Each number is 128 + 24 x the weight over the matrix's rms, rounded and kept within 0 to 255. Layers, rows and columns count from 0. Numbers have three digits each.

# layer 3 attention key, 640x640, rms 0.149, rows 431-447, columns 0-159
131113120128135122135114116122127151124137115137159138105120128137152106139141098106119106136140140124120113122120106103119146126141128109112102130135125138123140135131104137125137152146113120122111142098137140135126130114094127132108141114146107137140132136130124093110102113118117134110122132132163152141154141106128127144101124132109137127101124118158124169119167136132130145142114122134115108113157088119154121086134149126150118149138111133126137130112119122132137077112118117
105135160125161132123118123119103096126099133132140152127123143146154120118135124113112138119138126118148122121112129132146119126096095130153150144149130119149123142149131117088128143146136148131120128121158137130078152126142134143142157138128136128114111078125130147122130147116125102135124131129124145144113150139120099126153121115112113147124137142163144126118088152136105128131104112188138093130130117131134159114131127111136138142093113104139154134130111116160132100138139154
135156113129153135107151147157124091146125149119149130139146120153141107137148124132140162118122131114096148125120108141161147118121133126128111120157106143110139137125129095109103141135137135145099139122151109098134098120110143141133147139112143119138111127120121140127158126123101137131126135140140142126146141139140146126110132121170122121124136136117083126157128126137123150121117119134135097141151134112121121113144116119126135141130132129131137129144121130133183117105135143
100140143146117125125154157122123150139108142101151119128115113150159107127162146119155074143101141141112114117127119096111145122117160148132104128155136115104143084141137118113119128166139114139108119124129095098130106138109149121167108130131108140095133108138130142115132155136101130135143126122134114110142153106135140119105086134135118131128122111119120146131123141148106115139152118127130111109119123127137148128127150160101102148140117128110134069112150116161137143147115125
138102149116142096136116117113115116146136126134117102122136155101124116107128126141135155129123115117115117128134128099143106129137120143124150123106157153170066166143119118118117154146133118119155146110114106130124142129134149134145169103138120121138120116128123147133098111137141121128141143121148117111128146121094122124105134114154112129123148130104111121131116151151104120105104101138124137133124123158118108120136121160131145148144106108153121121134148124151119145142163116
135129162146097126131145119153125091154116155158132139132142133115120114142114114116085136117156125133145151138117130098125112074161153143153118152163129131131133125140133129137127145154136123104131134152134135147107123136142115136136123123128139130136102114143129150129107151137129136146135145089117124130124142131121129116104115103107112111131109144131125132115132114117144116110117098121124133139112096112114119110127134117130132138105129121123125137109123142134136119118125137
141143086115131128111105129121146122116116132131100122153121158120112130135109129136130130157140116096144117167115130121109129135147104129127136141137101129124125119142117122145117138095127139130089100147103091156147153121104148162116101122126119136116150110116147137136145130105135157100120126136146124138144135150138138127129154108141131134099118079138119144131134122133134131131134126097116148158108104120136120140119146123132139113103144148126128119123133142118092108095147157
125145147121117135117135116145135157152136130133115140168118107120104128154130143102142113117129125126109151139126150111121117113130099099138124131113141104132126133136096141140112131108109128126146118118139107152158139136103134130135136121117130104105134140118139138154156121112133132173126107115142136113140119120140131135126114143131130148131143120115150121118170130115097127109124113106131145130133125108132159147141126132134133131113134135133122140140131141119131134121115112
153139112100138094138110104144123114113137145130148131155151124144138126132131098093132148076120137113119124144132139125136136152146105138110118153135159105148110142134144151142122128124135117124127140119140130085151119097135134130147128137106126164120138142144114155159130120134127108144132129158117136106129123110101147106101140112142132077142128110120153132145140130130096148105151144104118120109148146128128128123162081098140104133120122112126143121153119133143114117128125132
121110155138135119148150129123130143100126105108130148138117157124122114120125111114137121111129141117118136131120124125142154148114139124108089118122128108155136145125142128136136145141142141134141128136115119132127124127088126124077130120123145119136139141091118113114127146124105124124109127095119127143124131146100148133126108130133124108133145151105099122155148116136135115142112135134139112160126107133111120119122112107131122129132141126136144110103159150100153133136137133
129137126126164118137141116126094129130126079120141140134140146115151113115108108103121109152095133126112143143139150084113127127120153126104133107133153131101132131131116162114149124131120117134133143143110114144102098127142140108113103146153130136112142160122119139124103131129116142113111119150114115092142112138116121113135113096125091140117139098124149118126129126115118120136114110132126114147111144133142095141132097134090114128124144103136147140142122129127139142154123121
154148138131124107133117135141127121132129120154133113107131134146106104129109118113123144137103147127116119150110124148134108177100178116151106130122106140139129131089130132134086148143143125135142117107121124163101126093146125128091131156161115147132126137130133094138155100103145135122144120152136143120131117137107120146145128138129140144127148132154117117127140138135141142132145151116110167121123143112110144102073118167139146133121114116095124106110116120168145103112138139
113137128098125113122139124127150127122152097121128122099136098126107121126113147123109108150115132132115148111129167107100127131158121141084117129144130141112097114096153127131146102136153142131132107123132142133130112124134139154117126107147135138112108136134112120121122144117142123115132117142128122114137124148173099109154144136112115178124146152111139099115148119110129126146128132135129137138117128139163127118169132139113132118128134155131127153112149135137124149120133134
123123141154138128128129141147116165098117104142125124116150125118130124163146129126108133112082130145121132127145149128131120126106131135122114109125130139140136135109101100145146127171143126098135155147106126123180137153109107137133114133116094128126126122134112100129123127101131120120142126133143108125134105153159128121117122143128119091125121123119138135138119141148127128136121116126135131150110151126113110142130135138118132135134125119132099156107107108136133106120123121
132127126106111164128136136136130140088106103128122105129158149119138096131125118141093104102135118136115125127151133131144112125125123109132111129137131106141088135127130162121095147134122152122125121132110132153142123114163146097116146150130111125130120138124147124098118131100131119156160129112129137119131098134116134084146121130140108150113126109136120108103187131121118140127152111125110123098147151154104133105147105146112146166126120100101097131125127110130119119099142133
141141142107095111119126124128125060106124118131150090131162126094131129107138159154123116151116128164108163098123168125117131101161149109100137129110154128162095127090154122127136138095147127116140122152135138125144144114144139145112152159151122105135124129143109121129138150096159131105128099118129090105161081129152121111120126119121108144127103121096136114123130096128153123125144146108157141128153173127131140120136165145115118103127108142152106138127136122123144128147141114
156160129159104103112172138128119121139135153119155156160122130117123108100106138116148184113087141156125089109135137096138119098114117154108145114150116131141118146134122135117138130143138125129133135142174122140156155152129127120147106113124113109119107111139102115148138147113150141117111123129107093122096110118138116107158137140094115147134111122103128097129140150107138112149125112118145118155117155125122133109129152125108115115122160124140133158119120117167132125131136112
# layer 3 attention query, 640x640, rms 0.141, rows 432-447, columns 0-159
128141107142112142140110114079098119097132118124109105127117122140131131115170122142120101146096150105152100120141107122116160130142112150121120110134091160143127155119099147092117129145100102103139149147135133118098127134104143140121120108143126145142133113133132106144113135096117140113114143145102162129133084156120157141111136123125126127128140126114119125097090130158107141145145119161119103158144143137095144131138142107117111141118173136134107136144133141112145122156136155
118144145123112084132124143126156143151107114118108109138119123129124133132130150124124153128090138138138130146162137126163140088122117118122153120143137169135145126144115138140140132130151114137113115118117141157133133112092123121134128134122131126115126099187154107137112141137153118125105140108133094121136142163110130131125139117122126093116144154122124112089111132124129120123127134129134143155165137115173131140156138117120167153138118109168123124119136095129099118179149108
101155122144126150151151112110133112084128113117139129144151177136120121162126138157152117109109138134133119160152091117163124140144119129113115157110165118124100137122131135123142133146104146136122130100112136160124141134099141131118148108130150122126126111123168112109129108120167120124118148127133106116139112126128113103132169105120110134150126113079106140122092124120136135130151124117142124136128149145137125137126122092130148161119125130121125125155111113145124119109147114
150145143120132089143132146138101124120156118126128149117134108128111140140099129119116106144110150099142160129127110130129122155149135129117136106170101102112137118133109111099129165118137121103111149138116172126126114134118089109130161113128114115127133130110110168140100136142109148150146148141128105148165127120126151131099118120114114086134126157154155137132148142160123167132118146122141119160125125112124137123115114144124122111129122161085138147144145112106118127099137129
125124115134139138135131133129114132116150128144157149126128101128144134137120143121116123120137130151114116128117170152152137164112138083146125132145105173136131119140123148130097129135112111106132156119145152130134137143136120140113135119120155150122129129105122139132115148112135123147166122094127124151140150134138121110139112091100116104122144129136128120138129112149128137129085128143104137160113093154124119121110147121112152133120132123129124116162156113127137118145109149
110121140132120120192119129144095127097111114151074144098152108087118126119135104097107103098142107124127129162132118122167122130123132157142117112123107145145123124137140131159119098109137131130151154121146135107132154130161118134084146173103164156144136120147095099109106131147150156138192141119108136116113136134135117133139082100151140120129116120104113092121112159101119123136139104168145157143120122114133143135114128085146101187126104092114140094119141133134101098134126134
133132145120113130144117143166116125132092120125124144101119155137118159133128111123136132156155156142099123157095129124108082124141111135123138128158108124123116112153154116138131113115141128129101142136118127134126081102120129136145146116120123125146124140145145125119144109116151124105140112138123108110132159153121123156097152133154120151134125138168130169153162121145153152097148139124154111151155105097124124149128098148131132123148134157129127143110140150129113141128133133
138134114137164132146094141112129093143116130110128098152107136108115133144140152122108131118138114135183125152127094112146143097148165111145123143133146127101133142141146114138113120125099096097113138113118148114103115118135141120142121151146106112162132138132124123115081117142085154142141138130082117133173125122137119148123070151129149118141116128168129148139156111131114111140128117137122143154132100130119134150128095140151126118139124127101128115103117120133149126129122120
109140131113137127166125191102148129125121107100150112135152145145129119116092141144132163099073153138134112121127130113129133086156131127121150135107096145089108118154118134128137116186118140134164123111118102144126150149104174152132121092138120145143144139122135149139141124123153134127105163147134136118098143150136154118142123151127095146144111114134160132118112114115139089139128110107105096156136133147128139150155166109144129135108143128128081139164130140131139119112093120
147115127154148115115125117138127139137137142134137156109148161150146139134136166115135121158147141101133129165114106113100118117134133098120126137120138112139118133142146095121108109144142130088132145164094169122115073094114142125138148123124135152167108117147134112113107137109111104145143085129151111139133134130104128143126116105110135117158159155152110164140154133118139122086126149106120149152112144122129133120140118120107180114135131151114114131157125153099125111079138124
134112112160106129143162100097125136100138114146111128107143149125114142134099136127140158113154132171114125114107104122129102139124122111117124141129126121136085132145156114103111107118114129131186122141095078140120130115120120127111112111095123113127132127117141083151106139133135113108122117157140129137135107125140157130121121098162125132136112121145145155131138154142170099130106124116122122122110143098151103138157090119143115137116108161119122072129121097124128107093159110
108121110116104123105103134138151127130117142136129154132152119123153129160119174123118125159163149120130162136087107133137131122147133109143137154116141123143122140106138121136109119125133126116123174140108109110172118114147145117112129126108150122130113121135115104112113165127112128122147157117175108126133142171104125132111137112143154167145132104152092095101129120113128101126150103144117132124109104117123155132107124154140125112113158154140111153135134143138129140119130115
121116099133133126108121140102124134154133140132141118137139136114108126117101102147100120131160103149152114116106138118130117107109143121108116132134128148125153127125120134166155128140129117132118087140127122130118124093136124149101139120139135132112158104118136135147134107126103133116114095121129102118146127137141130147133132130129116112096110132146137127136128120111115108134123117146138089135126121123114153157119136113109120134123143124116128127122139115134134140138095161
151124142111092133126128130063104096115125147091100161121099120114143138100141130080166138132125150137124188130124140148166147092120145118133132092119116114136121144083111108103100100102151123125119161133140080121117140116100124096106105124151104127130146135150146139145112142095089142095146154095137151144109118124131131152147138149128135136134139132162132146131141142139134138094109131145137167134133106100120146133126093131119109112151142112112161128159141141129120112117137121
140100110152110137127141081160124129163142105156114159131129108166125094173150126123135131154136074113137112107120146122111108138154124131131129131093154174124121135097103122117136133101134109111131125117089119150151110143118143096135119124134108088123123149144143123136108129133174169134123125111126113124111127164122139147146112146141135125137129141120124143148127153136094146149120102125154112130122131112138098129116127131149109101102152133122125117102097162130093145103141101
159129123131145166106110099145138118153121126135169141160097111151119131129172144156137110133153119128088111144132107117135132085110102141140129125133151133135155130122109137116141154135115111084127115118134143148110092125115142154175091088112125130119165134108169157131110106109140134143150118135132134111153129096106124116103142127076138104140123111164107169108132131140155135125124152118156135134088165076127137121157125106130120135125138081098112095124132127100115100110125131
# layer 3 attention value, 640x640, rms 0.133, rows 384-411, columns 0-159
113105138120128119152134101116127094093142141128130138098124147142150132130106114133124104094117134122137115134128139131138129115090126128166099113111123133127119137143147150099112119120139127137153131138095166125118132129138156133110123140116121118104116127132128123121120131124114126169128155142136145113106148122115136120148115133151136151161091126117170128138140116170107070106113096140112153147129094138107148078120107106115137114103152149123154127128122134142098111140117121
161137122122102126119113139124138154137146132144139163148132127108123146116122125138094148138146140124127129117128128115124084111101138125156161152109146087112122130120094138110152131118107116141149127103131103081107102107152110098135147120103154125158154120115125117142135125124129136136116139122115160136124149092125121118138112120146135101113163098119104156126146125123160131135100126096125117115114119124112153151135153161149137113125136134144144156131125105106120115150130125
128115146111121092131137123120115127151133153099127112113099153158131125154109128129117131127120119101136121111112145128129120123144113116150133127142121114133112164134111152111109130117146102135155136126126134152115100126132107126107107124142118130122130120126116097101130140114117136152114107148137090118130116151145162152121123120111130118124113122153104136141124149139119152114108136107122129153154148138126137151145110149144105126125131162111143137131090110125152112158135120
142141118120117149110144147163142114128130117107152122120148158134148128098148130130145123097124102106158103120122149126131139122153153100125121138119138123119086147117167105130095090134129135108128143130136094162120138124138126149130127123124101155144105143129146144109091133114165125120115137136131116141130127113134153123138119105133132124145103105109119126112119140142122132126123130172112138151125107130108143149157137153136132152131122164103131131140102106134127138135130135
140114118113123151115135146102126122152120143123145116158175126125121140130140121124122108127145141117127102121126132133149126115143102140116146104142116127132135144118114112135127151121140135138123120139140138121109148111109142133144148103111107111127085121089145129145147156158095101141115130142112116111146047137143137147136147145149091138113127179128115119102096148100142161126114142116122123119114118124142141154109147121125109140119128163140111120128137130119109134121128141
135131126120125120094143134110116109117136119126109145123119109154150113122135110115135077152144136129104117143153120149149117131147144141157134142119129146135164149149159159111148135101111099133130122136135122142107133142134122138128114121121130133139128120124100121150152119122124129155111130124135129143150101146117142146160107098151098111134096116129140123106102160095116106125119103135112113123121136115139117148130126128123151128170126123099143108154142113130114130153095130
098122113101126143109130118127105116166129163111099148127092118130141110129128134122155130103131118128151136136144121143117126106141106108119136079133135115159102124143111142140114109141128120132118124119099111117144102132135130117089108107131134127141087110136142129115117132101141129119122118118134097129161136114137114147140124147147148139133095138116146134144131162143115106125111151146097106133136141089121139146126133115153111149141113148130136119123133144155142130103134128
118137148164123144143120133131103133126106106102148128120118125099119125132127116095092158138104127123132108153145121137143128114141140127125098129142140122134117130094159113128109107108098117121115123154139135127144138120136122143106157151102118154107107158087115112120153111151117144104147149130124136113093154131125147118121125095121145117113121108156122107114141128122139123133125109112132125107149091138129117099138096102108141151139140126151151142150125142157093146181153142
110124137168168162118144125108130113129166117139114121099114149139135120153148131127124126120104139120123125133120114146123148119117162142146133138159140108125137116084115109137114145136125104118134136136137144150133133135144135145149134135124113096135097115156099159117130143144145125109162161117132130133117101144134130156148097115130136113123143117116140116085102118153131134116123142120080112143119125129147108141152118143136122123133118110115144134139134145093127138118167128
167123103118130144119154121109124154125128125116133119152103146142142121099114136139140133126147130149130117121103192113131118129120105115101138133111132100150140130130128107113151097101107132119110149143126140133115141144123106120120152126155113170167163174113108128108128149139153154106142129111124114147103148174133139131134156138147119091107140124111109128098130142114140142115131101081110143152109101122142134081140117116092151076102133107130122104111119124125117084099134158
131134136139118120128151147123110146124120149137124077115143092137117149135110121155153122128112133121160109141122108104134120151127118174085145148146162127089134154118138123124139123107143120126137142137183124134164141105105137133153113146139122126142123112133157139119137121116129130103152096134124098124129108139145127131120139101128119134108116099141109115113117125123114112143113155127121150134158087136139133117123129151121150137119125090120144097145139093114113135111107110
170108154128134132143133099140143125112128121119132133160142136130124162115109147118150121106163117123146138115088159117113148114129134116122131103131133126142131135138122134130151121155103120154102142139118139116141124124131140134127148109149133137139137106114139138106126139134136114105120142114147132109155136115133132141096127121153124093141121131111113120133121139140131110127105109117118150123139124114121135102153132124126136094123132134168118146116119136110095131116162110
121145107146104105114145143150138140161115135111125132110137122093091135124146133146132135133110153120125143135130128140128107137153109155132115121159131163120139120114140142129137144091149155115117112114129140145120123104098133150114119129139122109144114132136119101124137173140134146147131140114126131169132114113158115127132132127140087119107125121133127136127090108114147122161123134101115133128104116127105113145105115120130134115124153127149106110078107114106159135131128127
134131128131115130127144126131129095121122113124145128122110128130128107149134133126153126107113149124153135117149137136132135166094151113136095145152135105128127117127128119126120157130133144115129137119135125127115113108133117147114116141131128127121109133152119131141121135114129106122145126165150122117141137106148088149102124124107168143108105111127142136120119094144107113134135138109115102115147090144132126136135123121123120146167128105135149113125149152139130092120124124
115122129113119095147091143154103153101107118126095098127126131132086114130109138122123144160115114139136137157129129153111132111139109113131149141084149126106141144105145122152153125135139114144108129130136135140104065116138126139140105163135148114102155138108115083135136123126109139131134133128093174145135155162119130095185111140119150141107157141133100113147153147150158140146121153172136143149117123155102145127120148122122150135141132150120093117168124108127123141171134093
115134124094123112135118128125132127172141139140113135128134109121125128137132140139121120129113137111098111124115124151123155132110113165117133130132088122153161121146139127132153151168116103128137117133121134130114142130136173138116133130117115118161139115118138144145120146131103157114139158133105134146143098135145149143150117115135119114097125125158146129135140121119130131107115121136113122129107141131131155132086129159168115147107098136116145122112123152108125157116124151
119134140141137145114117098088106136123121129129108153108141139140126113130155139138139124134114131115127136140148146162106133143144112114103127121148130112158123131127113147121125137135133131087144098147127133146135143144147154125153116129104125132148132134154142138156123144130145116115150149147138125137091142122131124151157130123126111134113113148124136118102135135129094132151100172131133115160157134151136103157159133142146094151110102126124144145162147157136149103130120138
143148142143131095138125131109140124132132116096118122136117157128157135144130144148154114108122107156108127141099123147116141106097132113123111150125140134123116131134148135138134141116134100113124128152124126104121129141151110148111105111099097111126153149118135134120103135128152148095126126099093120101144169150123122136142115148137132118136150152148137148109123113104154110111129101102131126106126102102121116120116135129125147151120110148156165123150123141141140128109124114
119128137116123137113138140130130147126122121136107117116109108121143105124123152127139125169119149167148119151095119118108139128113098120138153101102118102138140128128159128112113125118128165155096138110134148133135136128131124129114122136141136121155127125134122132115082143138127124123135161137129145109107178128129145130117135116146129144118092141118132112127123117142144143114157120127116129106144120126135159134121150130155137130137133107137131100115132154134144128125159123
131150119139120143101135149123127139126157155155138114121120107128122145144149133140140095130110157116137114108116112121150122142129123103110134132104132119138136122149106157123121102176130151119099122119123117101127142108099135109149119128147116141101139124142178142136086142152138132094113122126170110113164102120110123121160120133109127130155148129120103133155145154116142127124117120125127138131109118111121158132129136114127137104118144143139125120117081105125121132139162109
104128137135113128116133147108099143108134131122137105126129117102099138146081104135137156139110118156136130110123095122160149138134129128128128142106125133116148111137129140133163132132119136106116123094145116156152133118146117146101138096135120122131112140103163124133136144135143110141118117098120139124135151135141160137108138129158152120132123125160119113125130141149142123095134135107098141134141111097127116103135107125116109150126146109125138130115122141139137099112112126
140118178109119139125135125121130140126120131163110159175132159127136140153114127139128153110127099135120102137126135137110120134098114119123156127092135117155109087111129104161122109104122107117139134156119127159148155153139109175128118119136106149161122141095114130129116140156123146128102121110112120133147135141124148139115131141124152141137148114139123128128138134153153136115125090095129126107137103122146119164130157183133112112113142139111128150128133112119103138129123126
143115124113136118134160130147129138119115141139148091143115120082144124115101135146150124131106113129128135109114126109121093156127133119146136129127132117113138169113140105121133124123127145114134132135156125138119141124137118129133119103130080124122131127157135104144117155090118135102137140102160142144155145123152135127133132111155148135121128123172169125130148126135141150127113162110129134153112149125155135130136113127110137143124125136109117099122129134121138131115115145
079139143131134107152131115142125122109103135114115162096141130112137130107133128106112110122114130124127109125145139133103120126129150132138112150123108148096161113094118154142120123149136134110132129126126170119120130121123112132137142116123147094143149131140100147117156125124119142109124161124108120122117117126137111140145116098125112143120116134120158117136109118105131112115148097130134129140124119132130122163119151148125131125140116138168115129161154132122141147141128143
100136124120119104125136118123145120132153129095126115134133124116121148117140119133105126110120152136106131108135164122142140135139144144111141128117130141132149096128144145128129147155136129123116136119124131161101134110131129104156138095155118132133108116128142167141136144124123150117107103138143111141110116064092166119136134130150113110126123135150130090118157133118135135112119131109114118118133147111158149165125142118119140136131132110155098099094126128121141147119144142
120148134135112126124119126119134126097120116110153098100132129135147148110145114094127089142135143122122148157144130123130112104133155128129122102127120133127160131146163116116127142096117142152133140113146123098118140099119142130126142136111123121148133118135125115128117135140137128138124149111141134095130099126127134129139090138143132103127105150114122125125088109112136117138157128141105142130145107116112101088083117120144132103129139133147117128122134131145153108128139136
124128139143109142123108134130136144153124133129132123134128140137123160131135126150118118121114127108111138115106129128134104121132140134113107127108104128141119145131111153138121118139120123096118128122134129128109136112131140130112126115125106137147133142140138138129119156151124139127136153123149140132088068113133172129122145126129103104120134117119133096149104128150108120119137132148147138132128089118156086171127128123138138138108100117126121112120121119122097150117147134
119143102141143126134102128144124129150114154131165127105088139126136140128125124136136151118127154141106113120124112142143117153138138135136117107169121098140114133145168140125134149139133155126162121112122136124135108141167146127114146132119147144122149136125135125124168108162106109114150138125110110113090118138125134135140126146134106129111124094128141127127091118118118111165124102127141095128126124103096165114147118118134124139131130151131148133137141160139113127120157120
# layer 3 attention output (transposed), 640x640, rms 0.117, rows 384-410, columns 0-159
178108139090091148097123113102120147125140117101143100108132130101086112114135093115109148156164134118102145096143099133129140115143147120126168119123143140111134136100120116113116103126117084121126117138156106121137152163133121112138108118157138154145170153135136145129099128149112119107126131123153113159130119176119153101110116119134164124125168146140116151136097071108172175150139142116122103109115138126128116159150140116129107155141116117135102104133139121121140150110097157
100110102158152140113134134136106115102136107120129133118144104141149107146115145118141085135111111125154126151146129126126141105143101111113096113149095129169128114130160125142118143148113129145103134137127123148133134137112133155127145120116118131139103110151113152111116139145121105123099130145125088076137138163155155132106151139117111154125114092102140122143130128116124126122168152138122122108127127125137128107126127146115121141135155132125118131126126132165129130116130129
150158117118109153097120117145126126137109106137125140130105122100109150120132121117124118125155140153134150148113129102109127138116144134113135147120130156109132129166124113100139103113104124127122144126139133138126166166104126136130121128118130146131127148122130156111143125132173114111121158095113177123141124111100147139168139142141134151163145145115147131133127145139116110111143146147127137107139116089151137135101134133139156132128124112118089146120160116108131152079095127
106128137145140107165142113113083109128092130147125127117133076119127140117146139100148124157132151142111126096123122119132151124141134153123112129112128154149167112139080145099132137122146142130139131123131143140135139153107152122124134133131129151122159129113119136144155120139127101121150120142157099121111091149146121139141118130113131124136134147148107127131108090094103119157103155141133134104138124084154136109138125129150110105140099117134118113124162130155120141150159163
122131121126106129132104098132142107118131142152118147115091118129120115137130102167124114155147116148127120111107125158128128160159146102160122162119146123112153095123129132128129084133125119100132124145125105124110115142143107113144089166129131126105159117129131115121131132112126119126138117114153138153120150108148115131137137132111155123122124108167119161139132137131111104124102125120119124137112159132131119099119141138129142103128113157085111104125135110118160115148120114
147135113143100101143136118137124131166123150092143135121121121128118164111130114134134132135114116139098126151094145113138173128096133116111124129105145119171125122096134131136128138131136130092144120163113144117098104141147119110150143138123099121101152111118127092113108134122121110117111130072118158167135137100157123143116149129105165149116168134149118124104124108106134121124117144109113138108120114111152143132130110129111119125109118114135109125122105111116138135104137135
157114118142080149131153142116151142120109101146158104120134139115109178111135109138131124136161138133109120124111132104134151137124146121113126170147134127118133125115153117135125144129135115101129158122158135127126145126129112142173102113108119127130144113139133128146118110144146138108130135125147147142105143116120136160125133087154132132131132145093139146142102166132140137136133120136152125116139130172162122112149134119155116109138132147149112116115118109108119152134128131
139141146106140133114118119109128135118122136115114130142132109133128148101123135127139093141172132131145140097127124079118162124115116137124113099129099095093171121157129132125123132153150131137120121152092135124106097133144136117120099137134135113145128115160155163136137126108119085169098148120135123138152119122130116125112099134126148128144123136125107175115116094125144131130154117150132125120093138114118108167138163140146131114132116124116112127111136135128135118104123146
153138126115074105108097148131150113086088144136107142146131139140123145125114136107104115133149090134139122106155130065136156149137135136128115080112112114106137162175135124125127123137117147144113105125089129116115143083143124085096115145129138148115142127139129103110133121138107084153118131116141164094124167127140142094124129159121145119172154140097136139160132099140128133099113137114135155104112121125104112140115129134141098118123109116122120119116142115135122117134145131
113130126133152117143128122137132138141146108126138140140169123093129128179108120137155094130126151071131124124142097165125124119137137129129107101166133146122137132114136153157128139122127114151128098142128122124140134120107165124115125110099105126106115123148152143127112124125144140134132114129131143145185110115126116105127120107129128157123104111168134172166154110135129117122130163140129118127134161135110137139117148133146123149140124152152146125148093132131143144108113096
116125135135154132137127134161161132123123121134114187104103121140121124120113147105119099116150141135137120135100148134122119131119148094157133079098133124129147116143103127142113117148137147155122114110106127122120089153109122120130165135137160178133149147130098137125120119135117113165098147110152148133139129109109134110131129145142149123158156126115140122145130128142143122092090118113131106142133115108109111122129121145129103131123142116123131152096133137120135139122135135
110107116139125166153122133136123134122110105159126142093131133123123115132121132132141102135129132110137115114145103124140156125130129130137128127129109132124136133130127127129108132109145144148141140118127125152161120112133132127107119168100135148144133128151103136111117112125115123134139097149132104131138149108133109139170119116139120117128140141152138143126136113114139144124105135146120114116099107146113119130118125148130143144117152121100145119149108138137136129130113102
154085132103139125152142116146108136090109109171120131135128174148122107159107165160131170144151105097151143101121121121130134119145132124149122176137108120136122146130112109135074088147135101130144150144094111145108202151141104093096145119140141142137150141111125126108112119137114139111129121141136129102134145111111117116128140144146138098147116131136124148141136142137128111138110150127144113120134157088127107138149116119116086169136122108086097165158099147135166137133130132
095129103119120109123110112087139126129149146131119120120126108134135128083127120114133108107122122151115120131087128107141117122113111137101143116102082148131128135120125130126138088097133138118148123122130135124103103119118123122133120137133118154110167128124130113136128143125127118115102120120122125121105136141129134098154132152133083107146121104127141108105126152137128118132134117174119140123134142118100138110122157129102127090121116165109106124106156100136147128161141141
157152126143157147090116141118154135140166096104146115117135138150155108139154104102103099121129134131106107133149110119131130111126145119130081108152152131125105100156136143116159162136098146120143124098120154097153154127128110151134150101117130128112124118144141125112149127090142119133116141139123079110128114116110105148085157099144106089132137157124111128074103108156135102141135092101168099140118136104128102122159086148130136158114171118150162145095150115106090117103115173
139117144145113139110118108114122112127113137123155109130096152132136157120122136140138098147136114113140126132113104135111104128145135113122099099144128087118121113115127107147126138138119136133136136122143118151137111155116102113139110124112114121104137144136147102132145126130137097134116098113134128145099158130102139142077134114137133140162109114122110138125101117147138117138140126128140133128131138115133133109129103127126143097169140122118141111129175114127119114127144134
143117107122109131141109132145124134106129120116144130117126132121131152141121099136130144144150104160127147121136127108118141137138123171124119141096124111124113144133168125147112142150126123156105156114149094132125111145133114133146120137141105106122147120121119107121116119113109164124133099113133131116146134135131144130119123105111131119143143144103132144150140131150150126128124117140115125142118150115131125119087156137125139131160111117114120121075140114119116156114119116
125124117129120138118118116134116138103137121139102143147134077135108119086127128110126138108134138115154138105121142090138128144121108143136117106164100155121136136135110104092137103114116129150158090143144128117134113122128120112100136116145174167126099143142149152112138130150089087178136125156152122163151104106149115120114105134126109145117094109113102135120130113124128143149136113159120130136122153128132149153153130131156131124145147099141119143147109120122137128127156141
110113153151169109130149129123138093123121144103141112152161121131126132132138100154159098112129127099130123120140127117143131127094132126130128105135130124127119138114108122137132124125121120129156137104113095136136097132136112151127128129115118127120125156137148129125142110118135117143137091141145121137138091141109119129120117109125152091161141115139125117145141136114128085136124114117138115122128124146110119133122132133132116120131101163149162160130113131148118128112132124
092104116126129111182133136160121123096106123116099145126128122148087094096122119141114116122136137132132149112125156119104128112125114145136114112141123119135116124137134115148119084089126113117156128095112128115114100110103083151108137117108141132163117162110098093110143124128144096149129130128120163125101116098127100101139127111129141102137090124118127096128150123117115113114119118141135117127106123123112111128148114118122131140096130135117130160125133126132117084131114124
140141138106103103118129148154141108134131163138129105136127129162140087138106148128141125131107135111103118150127163125132147152155111131143152101141130131133117113127148129112123139153147160144120100146105106129112134104095155160134155162113113140136124099122112138141122132122128141116123124154170121122100112124108087101109131140122102104113101107132153145113147100102115113161142112094146114136140126114113133155135124147119145156135142139141103164143114145117099140098140109
104136122131135121105121136151095119128148123107135107135132139121128119116139147132127115130109158129169122127110114082135140153168112136104141087156122156092145104174129126133141137148111127152115128105135100118123074093077134124174132137147156164097135127175148143121134118084111111143112145131112107114129126152142128131124122143117096126112127105141149142108125105107120112122150140157146116146117149134121142113119123115123122133157096086141118112154112128126103142110129132
104138134122116117123124099100141119167178101117151130137143117168111128144144139093149102127126142110127107135109134156141160117113120126112128116131119128146118082140114139130149139157132134119121128089111132125150140138110147142128126138124136112131107111107106179144128117154126130164128135139119088128118127132103125129097121130115095110103101151154092095160119132128100116118122086124157138118153126169098165124128124149158137091124151131130134169124116144151109120136156115
148126100159144130151113107101117130138151119135160094151137116137124137111123122153140102145145122116139144125138121076148147139119137130131108128111107098117120165124161094131117135122142119144151123137136123150132105138147123090125150129118119146090144132116162122157122124137134121153147120149146156131118132126107120117099168146121188137143126135112109112148115125164134141137114128137101131111112153145093128123123101092108131123126127148073117082089148128122157092116153146
153124136129114119139141144134142149120131164137113138126125140138155127117126141148123128159143101133144136152114122136148122121135143124142145094122112125152116132093153101140107125107109151123148136119131127152113163133120122131097130158142146122130182123127093085135143132158133123141141161098108123117125133150155138136117111143149138146156123133127125113138121146134125130140100119130116117126115115160107095134111106162153108125128139170149137137156112151126146117127113117
118120143113125105159104111123126124122149127130081159126101111115075102143100114148140179121136112118130108100104132139129106153079114118109125156122131133114115129095105139159109111137136122122159113127110155131104111122129112095080124124138124137137121160120102119140130130110151093115167109105112144172150128129147113079158127119144154156139148141165127104113137149137117126135121140156118114124117126129145119151167135108107143106121131126127110127108112151143132121141111130
114105112104135126183144100118119132145128153123134113090105114130112136131112117131121105135148137144144134104120132104147144129152132167122133126131104097147142114113139094124097131115109110138147116151135117166089123160136084119114104124135135105140143138115104104109112140129120124151120119135106128141156122108152122172135124127139145136147141137134127160130123131097135142087056127110116113127099153117107167130127125120132134088163102160105132134118125118133137119129140115